Part of a small language model's weights: width 128.
Each number is 128 + 24 x the weight over its row's rms, rounded and kept within 0 to 255. Layers, rows and columns count from 0. Numbers have three digits each. The size before them is the row's rms in percent of the matrix's.

# up: layer 5 MLP up, 384x128, rms 0.0874, rows 60-126, columns 0-63
# down: layer 5 MLP down (transposed), 384x128, rms 0.105, rows 60-126, columns 0-63
# gate: layer 5 MLP gate, 384x128, rms 0.0866, rows 61-126, columns 0-63
up60 097:152126073128101110131138133108092117131096138118106106132119150126146136124129097129099118139174128134169095113161139140174117143126127085120124130139132128114146133113126155117135159161113162
down60 095:132123118111087115101114128110112126150161071143093115111152128103076110133169099122142094137142137119141103122098130073125083174139139128134101115109120166155139153175106098113128126118132141
gate61 091:112128090127083123154128126149163100121087095175138113122098172126123099120161141128108116169132161141113150148142142136146124138105103114162106121133095124162158131145133148102138158177146173
up61 108:131127145124152122095146123121127128112116121110133161150115107113184096140101114147153094114130130179136153089138105131135091091125137111120167140126133094146157101124127118157151084117122092
down61 103:149078102140143120137080141116137161118110096109155106108111155134142109128117140155131112138130127167083105170098146132134133115105081091157143118136139110194130116108110107116139112148077146
gate62 090:151185140106120153140142103107153153112107097117099140093084134114131113092111125128093128089116118094146125102111114123156135128115150130102148139100077096173128128080133103135155090118103115
up62 097:122124116117101138119164158163096138136130105144147108142146100160145139156153147131127101132107135145093149159160121118077140119151108127153134137090128152116168144106141074126116095108154109
down62 094:112142122119095121143121108089147139129069092136116124161139122144111140115119142099128116107114145145092113099119176131137128138128131105141134103171142102129124111122153087119150106124123116
gate63 102:094147085155145138096144088140129156097154138118124126150104126166111130136100092130107147089083145135126145099116100112123136111121136103105144141077142121141132162086082138121138129133128111
up63 094:128144128137167102146096099141153111088088151133098063122108153141151167136116110148157158170164124119166122094144096124122064144126115128141143131143126129147097114118100148182158107082116156
down63 098:136148174129143142110160117139156074142169149139145141059145133151152129149126118105074105100135101130110135104115103122133140115135141104117105106124114143129124082117158124075149135146151119
gate64 097:151125122131128143126111117130129133095108141131161083135092124150110105172163124105115116140117144125144130124152109096095117126118123174113115117069098109122128100134171102097136087151113090
up64 097:137153123173137164126120127101160159129165104129110136066123166131136113133113098062136097147124096159122114125138127126093105118133120103107121094148136109098107151147164152134128106154141095
down64 100:159155133124140171100134120134152141077108097104154174140111136137081124151086127094131147135078115071129131136135123117099121143145134178122131139105158114132148100087124118137144118134095158
gate65 089:177132135086126133126102106167102150146133128088135108103157134125146123119112096156085118117074138145155118115095126137097118118153115137132125094188108091085130123134128170118111116109125089
up65 102:114139120100115120137134125131126117123118106136104117140124158144117145134127062096121165122164114099148134112153139154121135170144087153158150148074107103141101098100126141105117122156128117
down65 102:141183136098104171144121126129080120133080149143144124108119151112152115127153090165134140099130101138158191138130118133093104135147109158122095149113082044101133129125112133125106129101124092
gate66 099:121122143134154154123070102150121138160141118141147155133134164174155110167165145105121094157146107109111096106121124156140136110117119126145121116127120116094103116134104127171159083104119111
up66 105:135133124129121074141072172127146142169160108133100134144088139115170126145179174120142136164126142118115088139112148115140175146157131165137120105158106108109131112137150117115103118115085140
down66 102:156134076120120111095164121115174132124114080178163106120102115143089142129072136120116131094099147140121152138124133134097115120153118135129089142118119139083135112145109120107141108139138163
gate67 103:157136093130152115151155170098112091084159144121106099143082166134144146106172126199121117111165140145175154101138120124137129129140162077129112135162123120104133171144138104108119097106147127
up67 095:153122096093120125135111140135117114153098179118076141108100165118133124155131102105135156201112117130123160121147086132100132130184087109129102139174144096150129146110125081113133122148136140
down67 097:151115162101082101083162155077116133109142104124151141117133173108137141125117090131105107083171165111115113132153165169141085128112114117142107106120114178127134143115133151116174122127116183
gate68 097:138154173102109082117132134095137174158116122152123130113115137129137112116165141137095155096103155110159145093136150134113166107148110133143096148137110126119130119095127133124155128114110109
up68 134:099119120126134110138119136131114126138090170101123137093151149136083126165111128129170144113123143140090117132090088129109109106163150129106120127199112102139156145135145148101105092156163139
down68 137:126204132076132129141122150143163138111113122141134093134138147157124147122133139099154137112101131103116142162110107135151155112123155101136174112185117143101146095082132127127128128162153158
gate69 093:139182137120098162126114113165191164102144081147080144108142135124137117087108172114107087099131129145124141052155137111120078138152126145095127117146114111109120129080148109145114138197142096
up69 100:107138131154105079183134148140184145134124122163120152170156112104108119108115135114105154119138159158123149115122171126074121136141171131168158118159132153175097150136150156100106142143142153
down69 095:104127108122112118117151142153102156151154170142161098161118163113099142105148097116142145145135126127194095130127149130119177147074112091135168113110139158147143129138163128159130135142134140
gate70 102:200098124117109100074084136088138141122123160129111161097156095116150134113089131105130145103147134146132127107136130166126134142135126119174131151125139084164114124142138145089131136180126087
up70 094:178097197090162158108109141109129089116103147154099129118145116111129100137136145108098115134170081130112146145148105109132151128162135134143134169164145102104125150123137152181132108152130083
down70 094:064153093137133152148136154108147138087125138136141115157113126118087153151104151143121097113149105128132094131098124154128117086157109132118146139136116145149161153159093080096155126109109138
gate71 105:123103102136127082143178105115148149164153144109117152152153130092122170121135155105139095127127166099122122157116144143119085146162126154143121129111080147145123149084107112108138121090140094
up71 097:107087092096160124103115109131140133154136138097129143118111136125094152138089126153136124112132144150140122113142127135122120141124130137115099119164144181177096181152104109111157068110163121
down71 091:132112192112096153110139133125123133127132135139122150134148120177113117137155124160127116124169125126112127095135164099112136082096149129132171122170156206118113156192128123091121190131123128
gate72 091:155106146098102151113162128075126099127128094174166091172083156102100178124156111149132138114111139101154096121104130130156142137104149125128125110122114137087169102167111129103166130119107164
up72 095:069106108086138142197127100154139114117115141111099178132104157130143138127102121166145123121129161112155113110100120116149105115096139175113142120105099102116110121120153097105176140117150140
down72 098:191118139131108139083139154120125170147138136095127128136120128145146113140122127106133125132153147131120158120163092153157138099100144159070128095110116153139127119167138175143117118157065146
gate73 101:150148166111101141106111170098096150117137128105156106143094116108114139111162146123122118141065122150145083152167151108115108142120095122168140154114142112150146120079139145164123130133113152
up73 119:162136102119158082142101143139105137097100135080097149138162113116116093148127099125101091139110106146085109151133153142114124091121106131111065135142167154124150117130152147123148174129087111
down73 118:152144126125133104159110123167126099126130122131122156113130058120098154115124120120129154125118121142070129113104120135154166115109116109123117168136115073114119104096115122098146169146154103
gate74 101:170125103140151094111140095114140128165176097119106134151179159148119146119112103140179117140098101109124073109140162117112140136089117167112151126168107090147095163081147160163102137138160139
up74 097:147128091138120129105117128130158123118133129119081128113085137129128127156102140129113189140098089117121123128098129171121141135100178101117112069155131149141108161114109143134140121136125109
down74 094:153154187125129117133100160114114105147146175112134120148132107111099101112182123092121096120159136150121150142179089132156160128142085097166104119117108160106130087166123115119142117141115130
gate75 099:136123120073175094095118152117152154140142125152161143126095101135123157105150131150145125153167138134118105148098127136156110152141145111154137142135117146144162132110160108164191127131146127
up75 097:153120112144135116120115149108128131154130098111137109113087163114077128097164151133103118122108115105153111096099109133158132123154123146105139138163136117134129124135150121144169186131145107
down75 095:090125128137116149137128147141182105128130142128146111161113078113153102127089114142148127121095150119105134136096111177117134143077123042161165118139161111120126126146163150119138110091101119
gate76 098:148138083127114145144166144132168112103167128109094137160129098109127052117144164129131128110102161138167127126109134124130107115176123141100154124115086141105107128135124142143172140120169094
up76 108:123153119156110139078107114168114160092141068120164136132156118088111158136127160113082115096111138166154154159115129072151139146109100147167138152075132117094150114136104110094133131124090099
down76 107:123133132106115086140138138159150071126159129089123096123147175165120106156154141136141114125153119153125162164131135117109140148150099144141130044129153121096151141079092162175126087114107117
gate77 098:163141097090117107169163092128153149107125141177106132097120133078140081145124163119110094073138108124117121119159105114098129104111153141105142090136137164133139123123142086115127121140112104
up77 092:161115103131094144113160182115114131138112100146129148174124130117111101118139171127122138089165103103166093058160142108119154122120124130091114145137141152105100166081093139133117121143095116
down77 097:130107117144117147139157147146133133136108158158121108079138136084129127144139158096127166161091158117096144153125126153128140121143137137167119142097132096147166123166089126122116094082161134
gate78 096:121155122091144129111090126164146127137089125102099156099137171114099161135134134141109140091112150119146111133083115123136144106095130138151154154150118093167143115145165076145141093117131110
up78 097:141138153174121123101097131128098120105105163084129110134124108140112095134153147162122120137120140157140134178157126113118141108143112069117174126122104128128172137105161172106111144130108098
down78 096:091176133106114139093159137116167152145116103123088145157168141105144163164179106105118135121135113087139125098118127122149123117123151156130165150145167097155154095118144132122162097106143136
gate79 097:098164162123145121075157112175133156150126102140164148133091143133170140124166161081098143082119136076141163138129139121128124132166154119101135130104085130058152086119099142111141143127106105
up79 089:140124158145127158112144134131117081157107084133125146143132119131109081120147094114159125159159140093125150116135146123115144119172145177077114159142114141096103116143093140136121142095081095
down79 091:149124118170091096161126112135143129118107153130126142131132099121141121100102121141113132099105089165126140132116098135154101109114077082114146124118140151139136154023122160137142123135154132
gate80 112:096102104128114146136096135154113180141113096136140099141143139135167096171189100132147123141101150142144099143131136152125189145111067147157123128151129125121143141136144103124144101147138101
up80 135:125142132148133115137073155160132130169157085124122130091178117112123124109196142132133085148108120108133138107120164120140144163148155141145108105112128105112122103122136114074091159132098107
down80 111:117111100119162109139150112127141142185165145100166095121181155089099082142137124085126120124124138164127125120105153119117164124162185142183153135137108129118154122136115119099121148119074115
gate81 100:139134121101160155120139128120131146132141120149130134144107153091140127124136121133119101062082126124109157158153113136127082088140105127147086141144171157171127129131100145162115104227139144
up81 097:121143120155152153103101156143118126134081131156112157142128115165090170160146147076125098143105159158129140118128113110117177153100148107091163120168105118116104111100177121169132123087090124
down81 099:126117126086154126148175133101104144127133129106134100143115132112156117146125123105134121122102095100108143139123139134150092143119125146160103176097185131139161168141177124092150171168162129
gate82 089:170103156161153133079095113148099095191155160130131101129124110111124085112125138113092101140090143112118146120134163134121106113146131125137119116110121067143119160156118099138117150103156155
up82 086:125131103141083157139158150141128119104132136158132138119131123113084154119116172147153135148117163134139152165101114177136156130143138113140140130113139142113128108110164136117113115114154142
down82 088:128143134122165134178140145142108126105123112089142107125126130137145103098116098120091165080157109109111121133161150126112111118142156116128145092134152114131104116000104117127136138137114158
gate83 093:078124117172153150143182129106149162097094120133089142140160097131136118121164117119128127116126155098109124139161112134161130168136134111150126169158124132113113111136141166166147128119108115
up83 094:144135136093099085079098077147124144123106106118134143144116144106117151139116178139110090176110110133113181121128122161100119191149103125142074158096128133137109123100122125133112111110118107
down83 096:115140116108099122130109138149143137118123110122137122126136094075078162141140103106170104115110111124118121098144127143151144141090081141152130110127147129098135133087159150151128114146169101
gate84 101:164179110100201106150095124074136147166144094158123133111101122115122169142123122151104137130120130144128092081114159110089121112147101124126115134105130071146167167092127133155167164131132148
up84 094:148154127126118140122101145140144123127105137137082095116108149119158098127137125121119182136140154138144125097091158133137092102152080154167134174118106098107126150120158156149118149100091111
down84 096:116107108167132120125120140107130116140127093127139123135116158120125139121154136139103083140114136118139118157158106174129149130168120076091098112156135100129155146121117119146146159149086171
gate85 102:130150092081100122107112132151121118126133126150103157133120187145125116156138158116101131127116179148153115117115131109108110150155147167151129114145125097144134080070166131115155102104109108
up85 102:079122153167087129148080106172111136077141124100123104141137147120130115133138134170119126143120129140106117138122163163141137134083139106120136151150121164160122131097136129118135089120123107
down85 107:115147096160121133126099178136140111131130145118130136152076176166120130145107163125142136158121125137123133172119103150091149137127171120116146145132116101135122106084158129118126109106116141
gate86 094:178127120129123131159168135148088107123105108122124107154123133150168150157132135134165105112141171082153116101100151136125113112112102167129130127141148130122156105139128106178116139140164086
up86 095:147138130157142124136131099118133129160099166092111152130123120097135128110111134114136131180158152182113118161145118140115116146136145141136128156140081077150123124113143070107160119091135175
down86 094:152133151140131149105119103150068094082135122140112097132137110124073078096141134126156113112147126130137135121128141132131090125117125132149114127179130133113112175168128091076165137186141144
gate87 098:153121138118153099139120128143094110111110124128136169143153096103116158085183102094146108121135121166136094129102135131120149087151133124144098165117168104115123105128157086123139140101147183
up87 096:112112121150132148134137163090103158156123164127137127151150111159125105158105088128135170161137098131147101110163067096112119185155113143162163111105103103109148148118130104123161091106151115
down87 092:125147123101132134163131125171147093119126129143148154136152131083122165079152134108138141136129169172099136120165192164140157114124145145101084140159153097120134139089128162145104172106115148
gate88 099:110151137100102148142130112187155156160142167110081151115150111104092124107114119147094115099127096139137122140169138090105138108088144110114149157123132149115148136079146132147169102149139147
up88 102:115076137127137178102072129131154168139151121119156124098122117131159107139166160134147128129150151131165103118146120144155130144104115121176138138140126101135146120163156098171100151098116078
down88 098:100139118117115110160099113162134149123171170110086136117127087129129109122092108114112159122124110109115124172109144157119185120133145140173126112130108116115108113099136110148170125159150162
gate89 100:146136142136070131156095131143159141154126137138125118113156089119123165141151148162136099102147090160157145151120140142126117131094130118156099076151121111136123141140138104122155115094132106
up89 115:118117104148082158101122127136134140101101099162135147123091126074114137131098131155107141111136112147159124131153083145125121087156111128107103108137152151100126125147140119109120105074089120
down89 102:118153133113118161104154127163105084083093163140141084132102142158121109113096103132147146104091114134142158120176112161133090136121139116126133128139160133154080121191082111098121120094102180
gate90 105:109119152139144112123095120120085157144157141137090108111106150156125113119137121166097108086095126143108166136111141086115173136158126146131141149110124077146119136118131132137192151161147087
up90 099:096144136124118117166124177097111126111150144135107132151117074112120167091079120135113150083208152134146084107087133148144097128088149164120112133116128113108127131143120104091128133162132155
down90 102:124162106139110149081119146154110112109110136096109130110154109090115155168104171111117120138158112127135139108133125064136146101088085109128148106140091097131128121106140193111108145173135126
gate91 095:148124136107140085114129168122154187102154141115156156117115159142131116142120159151112136196148137139142106144077168112114096149175112172134131135129126062115124087152128082137111109106090113
up91 089:110089048160101163116153153109133144100185154142161105067132109132100134125123112117137110158122156108134082097130178130125128097145127156130146131143108170129098124144141121158090147130110162
down91 094:109142149105142173125088106089077136133080144110150108124114114136111120124159073123134136104117120122134117134110110130167155171112135123145176139123135133127110162128135112125134159128116114
gate92 094:178159131129145117136091167163113121090168174142145114117126116087124116140131150094095103149107122103116141133124174103119166106101109117121099152094104116100145149108156119134166157099121113
up92 104:140092124135164115108115088133133150150136107123183123120098115165089104120159129149121156159093151133112137122097123127161135114137142101065135128083112156106135144123152110102154105125100134
down92 104:166118121160083126081138130120129105083097134145146099104131163122139112132111142116142110158120132135094176133084175121148161106142116112139135137104161082077125198144128139140129174138104138
gate93 097:125138134172136107136089168109111122134099102155109132162180101112162150167107146156123132142112103112108119119135142111144150143075097094124150129166110080157112116118133112112124126120129113
up93 104:140132114134094130172149118096126129141148144114097094097129150113108112160138141117110161160106116118131103170118088150161149160160133123132115127107102098158103152115124184084150116110135142
down93 104:124097124104130145136112125135175149164148139112113146133124133130117130117133112100116101143158158129139125143144132115091152096155135173112125132123131114112153131078096092137140143093100152
gate94 096:139162123122108116114117098137138158145122143200154113134187151126169115164114121135095149142140139141112154150175141138154179073108123160114139122167172134143130187128121142123160099098081134
up94 097:147078143163167153130123113096121160152115132127102137142057097107136105132151100137149151129137074134096124128154121124113168145057102140126136142135164136140122125151141076109117156118116122
down94 097:139140156090122126153137135193125110172135127133130129144134135125127118130136134152129120158110155146178146088156143147100103121137143085131139129081120161152152124140142138105112114104162096
gate95 103:130108110129139138140155096180198143119110112113072129144150085109108137101096161135125123131088115114150134106096145106131145121139165142095148081131109106127129126095141125140149126130113139
up95 100:111123159143115108190101131121122144182106138099145097140113133148093156153136105126125125107142140078103148093142155152140125090074138107109129138179122154134094143121113132152127111126112106
down95 102:154140146117101109130090129151129163102149151154170106156143140132132180107151173150108102134138077179152125115121152085102106120161125092124120143120131098124176105103113101077138139120122167
gate96 097:126161100117192092153111121107110100152148107110135105161152146084141127154153131125153090146105129078124097147095194141137149138141119112131172127127081127147122120090128114163133114112131120
up96 098:090101191111199134110099134119111099142128131116129142082104155122118120167168164138110124128134189122117149133140152109107177143112094161165138102108081162142145131142123121116108093143143130
down96 098:105167158140103089104132126111132153123141087111151145113106118158103110158136129111151130089096089107133138098098133164108105106140109085092122093126133133142063140186105133083135157125137096
gate97 105:147111103148130147153109133130115121131161190141110076151095110100144136161116152137147123138140102105132132126155114132133119138099097155110176126097149087096156130113137131116163129191133135
up97 105:112100143159151117137131121131099149177150132154135143116150145123118126106127110134141107100111151082124133149154125091113113128112212164106072132142136113134118162105057146111115121133132129
down97 101:127083165178104124116087139141113143142103140124129145149125134108118120146130137113131119126115083118106154096151163114139116108153113113110204138117112090129133095149169149101147125148135131
gate98 101:124107090147103144159129117168133154138130114162124127195133132120138144122126132184099115147166156163136114126121112097149076135136135131153154172130157118133115129103095091135118108154105084
up98 110:139170164118101099143098131096154156130125121104166124125121159099130101131139179085132162093131116115149152102111104145111122117122137139128118116130148146115134156125107098108145157165161133
down98 111:146107139186142124171135127071123136138116108136095103129161125097138124107113159166094136143101129122143122091095107136117095112083133132148128111159119090122135157141122152163127085175168114
gate99 102:141114139104120165119138156095175144102136149125131116168120114084150091155097120102142113122111127129148137117079131072135084129132103108161135121153133137138119135126090110138132143161108142
up99 107:098157166166155158136112073150122131113153112119087125095092144118128170134102121138131105111111116143109117139129124128178122088124154175087095166098125142143122118115145139119135132124090122
down99 105:133178112132124154152104124141124159123134111128172173142158131083129146138091101125125126173084141135130139134146103127188149145136124125123106142119144079076135143140140136160161134177134089
gate100 101:131165140093149160089154117114134112111078099141114114140145167157125133157112114133099142152110095107123136117129131156147160128122086154164101076132129103148099127115136156122134114123134105
up100 106:136135113121164142160119087117104146104119142161141152070104117125160118128132126152138105106121110155169140154095078069123138129111127127169099079113101123169166121155138098134143148132086140
down100 109:127151140096102108130103126132116170143139128119156153160129188160093160095106142127148120143131110127140166154120104163135134144166159152158119155093101090096148144092113124145131116126127130
gate101 106:165132125134121169169142162119125138123111113101150149112139120138101153164134164130124089150184112137117142151157132157139133136146108094113124138108132096099165109063098156132147152098162113
up101 095:165125160147136161113088156160132102139095147096100114115137130161137084113113094102112125115098076127156123139144113147134128119091089143092125133113144148157073125112102133111128102102145114
down101 097:139116139143136167123149109096104166086127121168125177100127150110127131110157118146124117196088113152135121094109096160121109174139143112156116142105112093124113158078139124102131145131161145
gate102 102:073124128122096140089140091177130155133115123119152110140159148174126131123140126128123127143121153152119147147125129111089144110090132102114142111149119116141092132112169119102135122129106139
up102 101:130178121118123143118106117168107119155152136131126137156116124115117179132111131144129134126096119113138115142147138147156105171098155137163128163125133127134141127112138071148125144120123109
down102 100:149156090106112108113131115116109123142134088128113180139122114137161102135146101127144125114119141143146141120052126058133137150152132109157106102150096185118137155162095141109154125150127102
gate103 100:128129169129109174144117138104129120121086116132163131098140143138159108095130073144117097139120121097152161074149113171114106126126121136100165139152125114097134146119132135129122091108115116
up103 106:161112118103118134134135139109144148102114211166121162115162131078126131137095114106123114121141169108138119083100131137116149103085105101135099159144158128123099116128120126108144165110115118
down103 108:107147116158123145156108096139085103097204143160119130114142072129125133153120149117171154117082164102120136116124159129127175115104120105138110140130195148113135144162121153096177126100166113
gate104 093:108119113117103098128106157110107166101154105135120096152090139176121097055109151112111129154116123126117117136139138131134101130113101138126179163153147108115096153084119110111164143164112121
up104 096:138144124159068115118134104137159127114139139167145158135092136116154136106142160099138146127140131114141150141130111144149140175139140133126151161114138122125150165130151107147167169135162106
down104 101:137129124132142142105151126112132094145113130135121143164164115079122150162148119090138141124176098118127113107148151121118115100068130133146124138100117162149112132155165079104143127138110128
gate105 106:140142111091105150181105097127191114124158105115150096128128134078169137122148104105155114116073122154143090115090130135114106090112158140142106115171136105089156157170095139135136141098160107
up105 103:111138129114117163082116182166082111152135118168095107098142114142129143106134167112145128099104120157101141122149137159103106099175123118118096133128136163124138140114155166097126121124100106
down105 094:143166074129102130168157127100172117162098150092108126141153126135121115129107161142100159151183112122149120156136139134119131129125131137126107109134119146156131106060116126123153113103127182
gate106 108:120105145132082131114108174131150152103144153148158125140138147090091095161152151113142161140131090109159140132181078147112077144073120112129147092101102138131144124108124134134136111137154124
up106 104:101104145105117147116143090142162142155113108098120139146113145109078119154174102132102134141120087179151126106088136139100126154150149088119150127119163154186087156110167146100130124125154140
down106 103:125179091111158110139153127133119137157083117109081174164135140164144117126158133126155089125086149133093142163148137095092126111141154114128114107137128139165118143123165132109131136134150143
gate107 099:135128084121130083142145093153137159125068129150099116172150112144127112160139130126137146124124164136122141117166156105152103119106139096076187114149081125122152116081118171131112126112099152
up107 107:109105095114169099090168115100122090125084103154130163113146139128137160102143080161128136137122139144132142120157127120156086092164123111093174098087138139161126149127120089110145120152125136
down107 109:125113126115146142108140100081126127152154095157124119146124162115107104136132109113133142131120125100110135098138125125130116144114093183091164125143150093145126127086116077115101101124134148
gate108 108:107118169120136111147156138135158110123109134131131102119132161100102103098138211155119077159121147172149153152130133130143132092175116116117130117097116126125164139108120117098109156150102143
up108 099:150134081140134110127115158136133107091097135114122204110116136138163127157140156134130156167141118136107124132142125159086105127117136123108191129116121114116104142082143164120121149116089145
down108 100:135117087130149129123119123145146111161186138087109125146127138132153138125128112141135134130149157100142168097161143172130144121167144099146114100100127155091144139122144095114109119175173140
gate109 102:155116159166131155115138121128139139114174180130136096123112151113164113148111133139125087145115146103171168130109156143134155121136094129147148136125117106088164137126091124141147142117134080
up109 107:160091135118125136081142120123120113140129130126116150128121115154129122165107139133156100164099168118168101131089132108142138130150160152131138115151118099081129127116096151111121174129101111
down109 101:117123132144122125140146161144169140099118119116117144104184108098138153132124081143111135112138133137135126114131146120150112106137148148118146116113160144104138138025145173108117128132093135
gate110 108:134125173125100096126123143147110138110164111128158116138127125149168107160140090158133133121104102137139148098137114107173133103162143118125168148177114089115164096176104102153107120055144119
up110 096:144091153110131121086120094172099123122129104147137114157124153120141114154153158156114168148131122169133167114166106148124150091160091126140143109122119099148125086130132158150115133119119101
down110 098:126161040083103125146154100069176109131113137113114107122147107134097181135113100103114125145156115101155117113130140143107115120110160098120082101089135132114109129063144126138146109170118135
gate111 099:175124117127168130125110122150137104111150165169108158123165095126114075117145159129095099127105127139126123141144166139131089117153114121133121129134136097108140140115120127071150166099116129
up111 105:138110128132109157115102087126071122139140137147130110163129121151148128107138104127103122153106107128087169118147128180144131118111113122091110163150086123128170123123154090149161146124099132
down111 107:148117112124151139139152113110142115099102123130149133128059117072110130179174092100122108133083130105137133129142148136138119110144147129135081125151171126139154106101157138129132145107103143
gate112 102:140139140137117116136085158132134177122105101130116089137176146156169109110140130144144129130130175116101154150171167145113139139126133097102165127111110117140107123133106119097147095128131075
up112 098:191107097151135108146132148142096176119147100136122137074068114137144120152084114141141143140144105128132154108168136123105106136137119088125130134117137123170132138151151124152121134086121149
down112 099:103118134083123138150108175145122144130118118149098149115139145131143094166143161123094130089096127135122149165115121117104138112139099110104122158148071141128144148183108136100154140094153159
gate113 104:096161138109143139142105118137181127139153165142109111118108141094181141122148121104134119164145130112125140154179122108146103140141106141180191116132171120121100106082086106125136096112117101
up113 111:144128133167126128147123079114071087102155097119130106105162106131116107110154155157120157106154059154147131140145135163126099165145138179151117112077145101123121132098138151135132140119146133
down113 117:105131097143116130153141129111136110130102165168119157086171123165097140157101095137150113135148091160133173113125118079109086158110134105128098144118102145126092117096117124129154141128162113
gate114 106:149130097104136122171109118177123161166120111160149125124147159139097114119142090123099141142116081144103131121129170113139114102133116142112139122111149146148159170094117104114137140194158090
up114 101:126141091114155152151137152141160098091117120132129130174114128122131125100104144146094136135116102114163122124165171129131091159115105068108163135088160131143121109124121160146071126124104105
down114 102:158113126089105090126162128124136126098122148121104122153054090087120137144182110120149154115103136151119145140146130111127143132107120119097156096121155160140165123081091108119127136099081133
gate115 092:127158127093141123133135084163110077149109079129104145168115182105091102132091156140131131139123109099140093119115114166142125095107150101147090150141134151125143163121115112109181094089105133
up115 089:153124173151120120125139121107120119122110158128146102138128098134126147116102167098107146124128137114135157161142090108145158148131141087091157137135176129090148137149107158152128096128157112
down115 090:167110114157085157117147142110209111087105115106090119157172149126126140113125127148125136113120130114092144140121137149151100099087115161135147104081090125153107101105134119071126128137115114
gate116 104:148142124067134140133111140128148148130094123133134184104145087107110138123133097160150128132124130171121128099143072125116059115106125112135180106072126134172126176082118115137101076148138121
up116 098:145108113143132107110075064136139090109133111143130132158103106153143095165150110099164135134114106136149121110148166100154077088125121104133086136121143122131063104128119164092071152092116101
down116 098:144107139127142206094154114096121154109090171145148094133106136100115085103106129136097150057139094142125103088121098138127161147128098129103110166160138081099153124100093105099115108166138152
gate117 103:136111109156149170102116146136148116147117115172106117109165171094107139120137155110109108174107148109130142095114172138093125138130101162086137092126093136142147086129155141124121083105140125
up117 100:115123108088127133170107126100136107165128131132103102118124143149160108119144134139112070129120174140140132096150101103150124145137154085146113167120131114149073111105147148165117142139106168
down117 100:111145140163141092142158137122153141137126119128129089144118160097121152083160107136112165126137148101140130154120112129116084142098194144118119159135104154121137119116120073143105108125137143
gate118 102:101108101034127113147127107113142136136132122163092157114107204082091103125145149132102149166128158138170117128121110103144100100154117149158138119117117146125112137114115139101133121145122121
up118 098:141094108116161133171121102132130090119136143137124148157121114101141114111149145177114111118124137149122149120159125126149177098104129056163126182122123136145110115132152114121171092106127147
down118 098:114139137095149152133141132119092134168148126159127147108153203146090129095133144098145150138136124156164157138138127084192130131119090143122100109174124064110106145100143120089103123167120153
gate119 092:099096139165143158116083178122100169127137109126100105100151129119117165118129110190081105154102141149111112079148115163093127145170139134149134120122118139144142121132156124167174138127140126
up119 114:133155137155145114163113163111147132128119163115110085138125095141134108108127108185156134105111140129114110118089082083081086129121165118152135146116153167100090138139109134145146070107147143
down119 113:118199129156104120173142149160115101129109143143122113145104098144125133149125144087193122088160166101222138180086118101123114151124123149106147142146133070123118128089176093130118115123135126
gate120 098:146169173130079161120129157172140182123129094141167131131136168125096119107119122079138103144133145099124117119102098103116115135152121111124122118125102104153133088083151096125133125140152126
up120 097:105131148160145124134111102123156123114090143099106121144121121117135174141118144091133134123140139144093127168102148197169129130122108145140139158161132125158143062125079176116168126132129142
down120 096:135131141118117076136123096119109118104138094122130108107158112114151129169147115154131079112131139161125125118153171117109148118159129168128117114138086115096108160164094113130112131128113135
gate121 106:118150149134091130082136122156115164146121095171138106129116098124133139178156143141109117120138150152143105092127157175112122133133145149116142094117091125127136144129110102118155150147118097
up121 108:120140103096116120122108134138156132115114088150154120126105166132143159159163141150102130129150125123105116131140135147142118122143147144125130118137129128145122100121129167136096067114123132
down121 110:162124124097125116152119113112111199120122109129116128132127100072118106120129091125144119137145085149136119127149138089125159143166132134091133135140130146121135103138093107114143141135143127
gate122 098:181152104067131132137135103133119118090114130136109113096114144092127109100171152160127122155103151109158158135146156123127083131074117131130154131165125120125124143131125139088114183115201124
up122 103:113115132125147125148105134121108168116124123123144076145152158097094133174158145153113142088152138111147125138119161121113132130126113141134090122112149117124148095125115122155092122143145086
down122 101:141138079077126137125125114162126088099131113104135142110103095100159119105155124126138117142124103128100156160139139121096065155128107100141139135136085158132145105093099103112117138109157164
gate123 091:117094116134128149124139151137088153132153094150148136156119101122119090101167119102146084101113143159108118170131125126139123151156109113134141131121141094117133145137117116045146096133099135
up123 093:114182148121155137140110137127144133154115193108119152174132109082140084121149123156125103134096125142144141138136104137136173121119171092098119125155131134137152126133132144097111091109125139
down123 098:160116133105103110169117121109152109121156120130121167159128137172118117123116107130185128150132145104132148127127103113130130127135077130156122121138123139091103130126129088131146077120111155
gate124 099:115094152132130111100127145159169167099104099122147093123126128114147119130155136086117131130152133125129134140134123166089155155131098153120107162139077106136102093064146126094122145127098125
up124 110:155146172186139112101129166108111162153163097129110127101101129140135124151140121104172088175138131156080128094163198153111104121166105146122118114124099110141119129138154152159099154142135140
down124 109:143154173152128121110128158139166109113105121142152099175095126158101121105119096124119139126140162159101119174124126070104157105119128091103138101146151106105087106122153112155144132144110129
gate125 102:155126146123097177152140130107121140142085114082162128128157117140101089114154161109104112169107105116124097107101165118126136145093150151131125109168124131115113138140158118119145129151123142
up125 099:141098137113139206153142144100125116122081144087157151127125151114086121124143176107123105125131158148147118129084094109127125110059140137147155108130142162159108118152082135100129139147145149
down125 091:112105126144146102088145089104149120099127114150087094147126113134121107107105091129141126113175108143132135112149119116115138094136125107152164131137112175117083136203108146150104101073120113
gate126 104:133113149169107158181120134116119149069061128111100106128096117122122093091126155124148141143076158151150140132146160119138120114093119136130152118109114116166132166118135125105143104145123118
up126 107:128126124085151097106110125159138133103116137136088144099161140113130064140106164122091106126133109133101131124147169093099157152071143151171152103112164122115126081128080139141129129116160112
down126 110:151135109169094069142134171146101145113149121136104162145113136103086125118118100125124156061127131174116098157137091163113111161153126135107106105138098135152137098120165121160104128132106129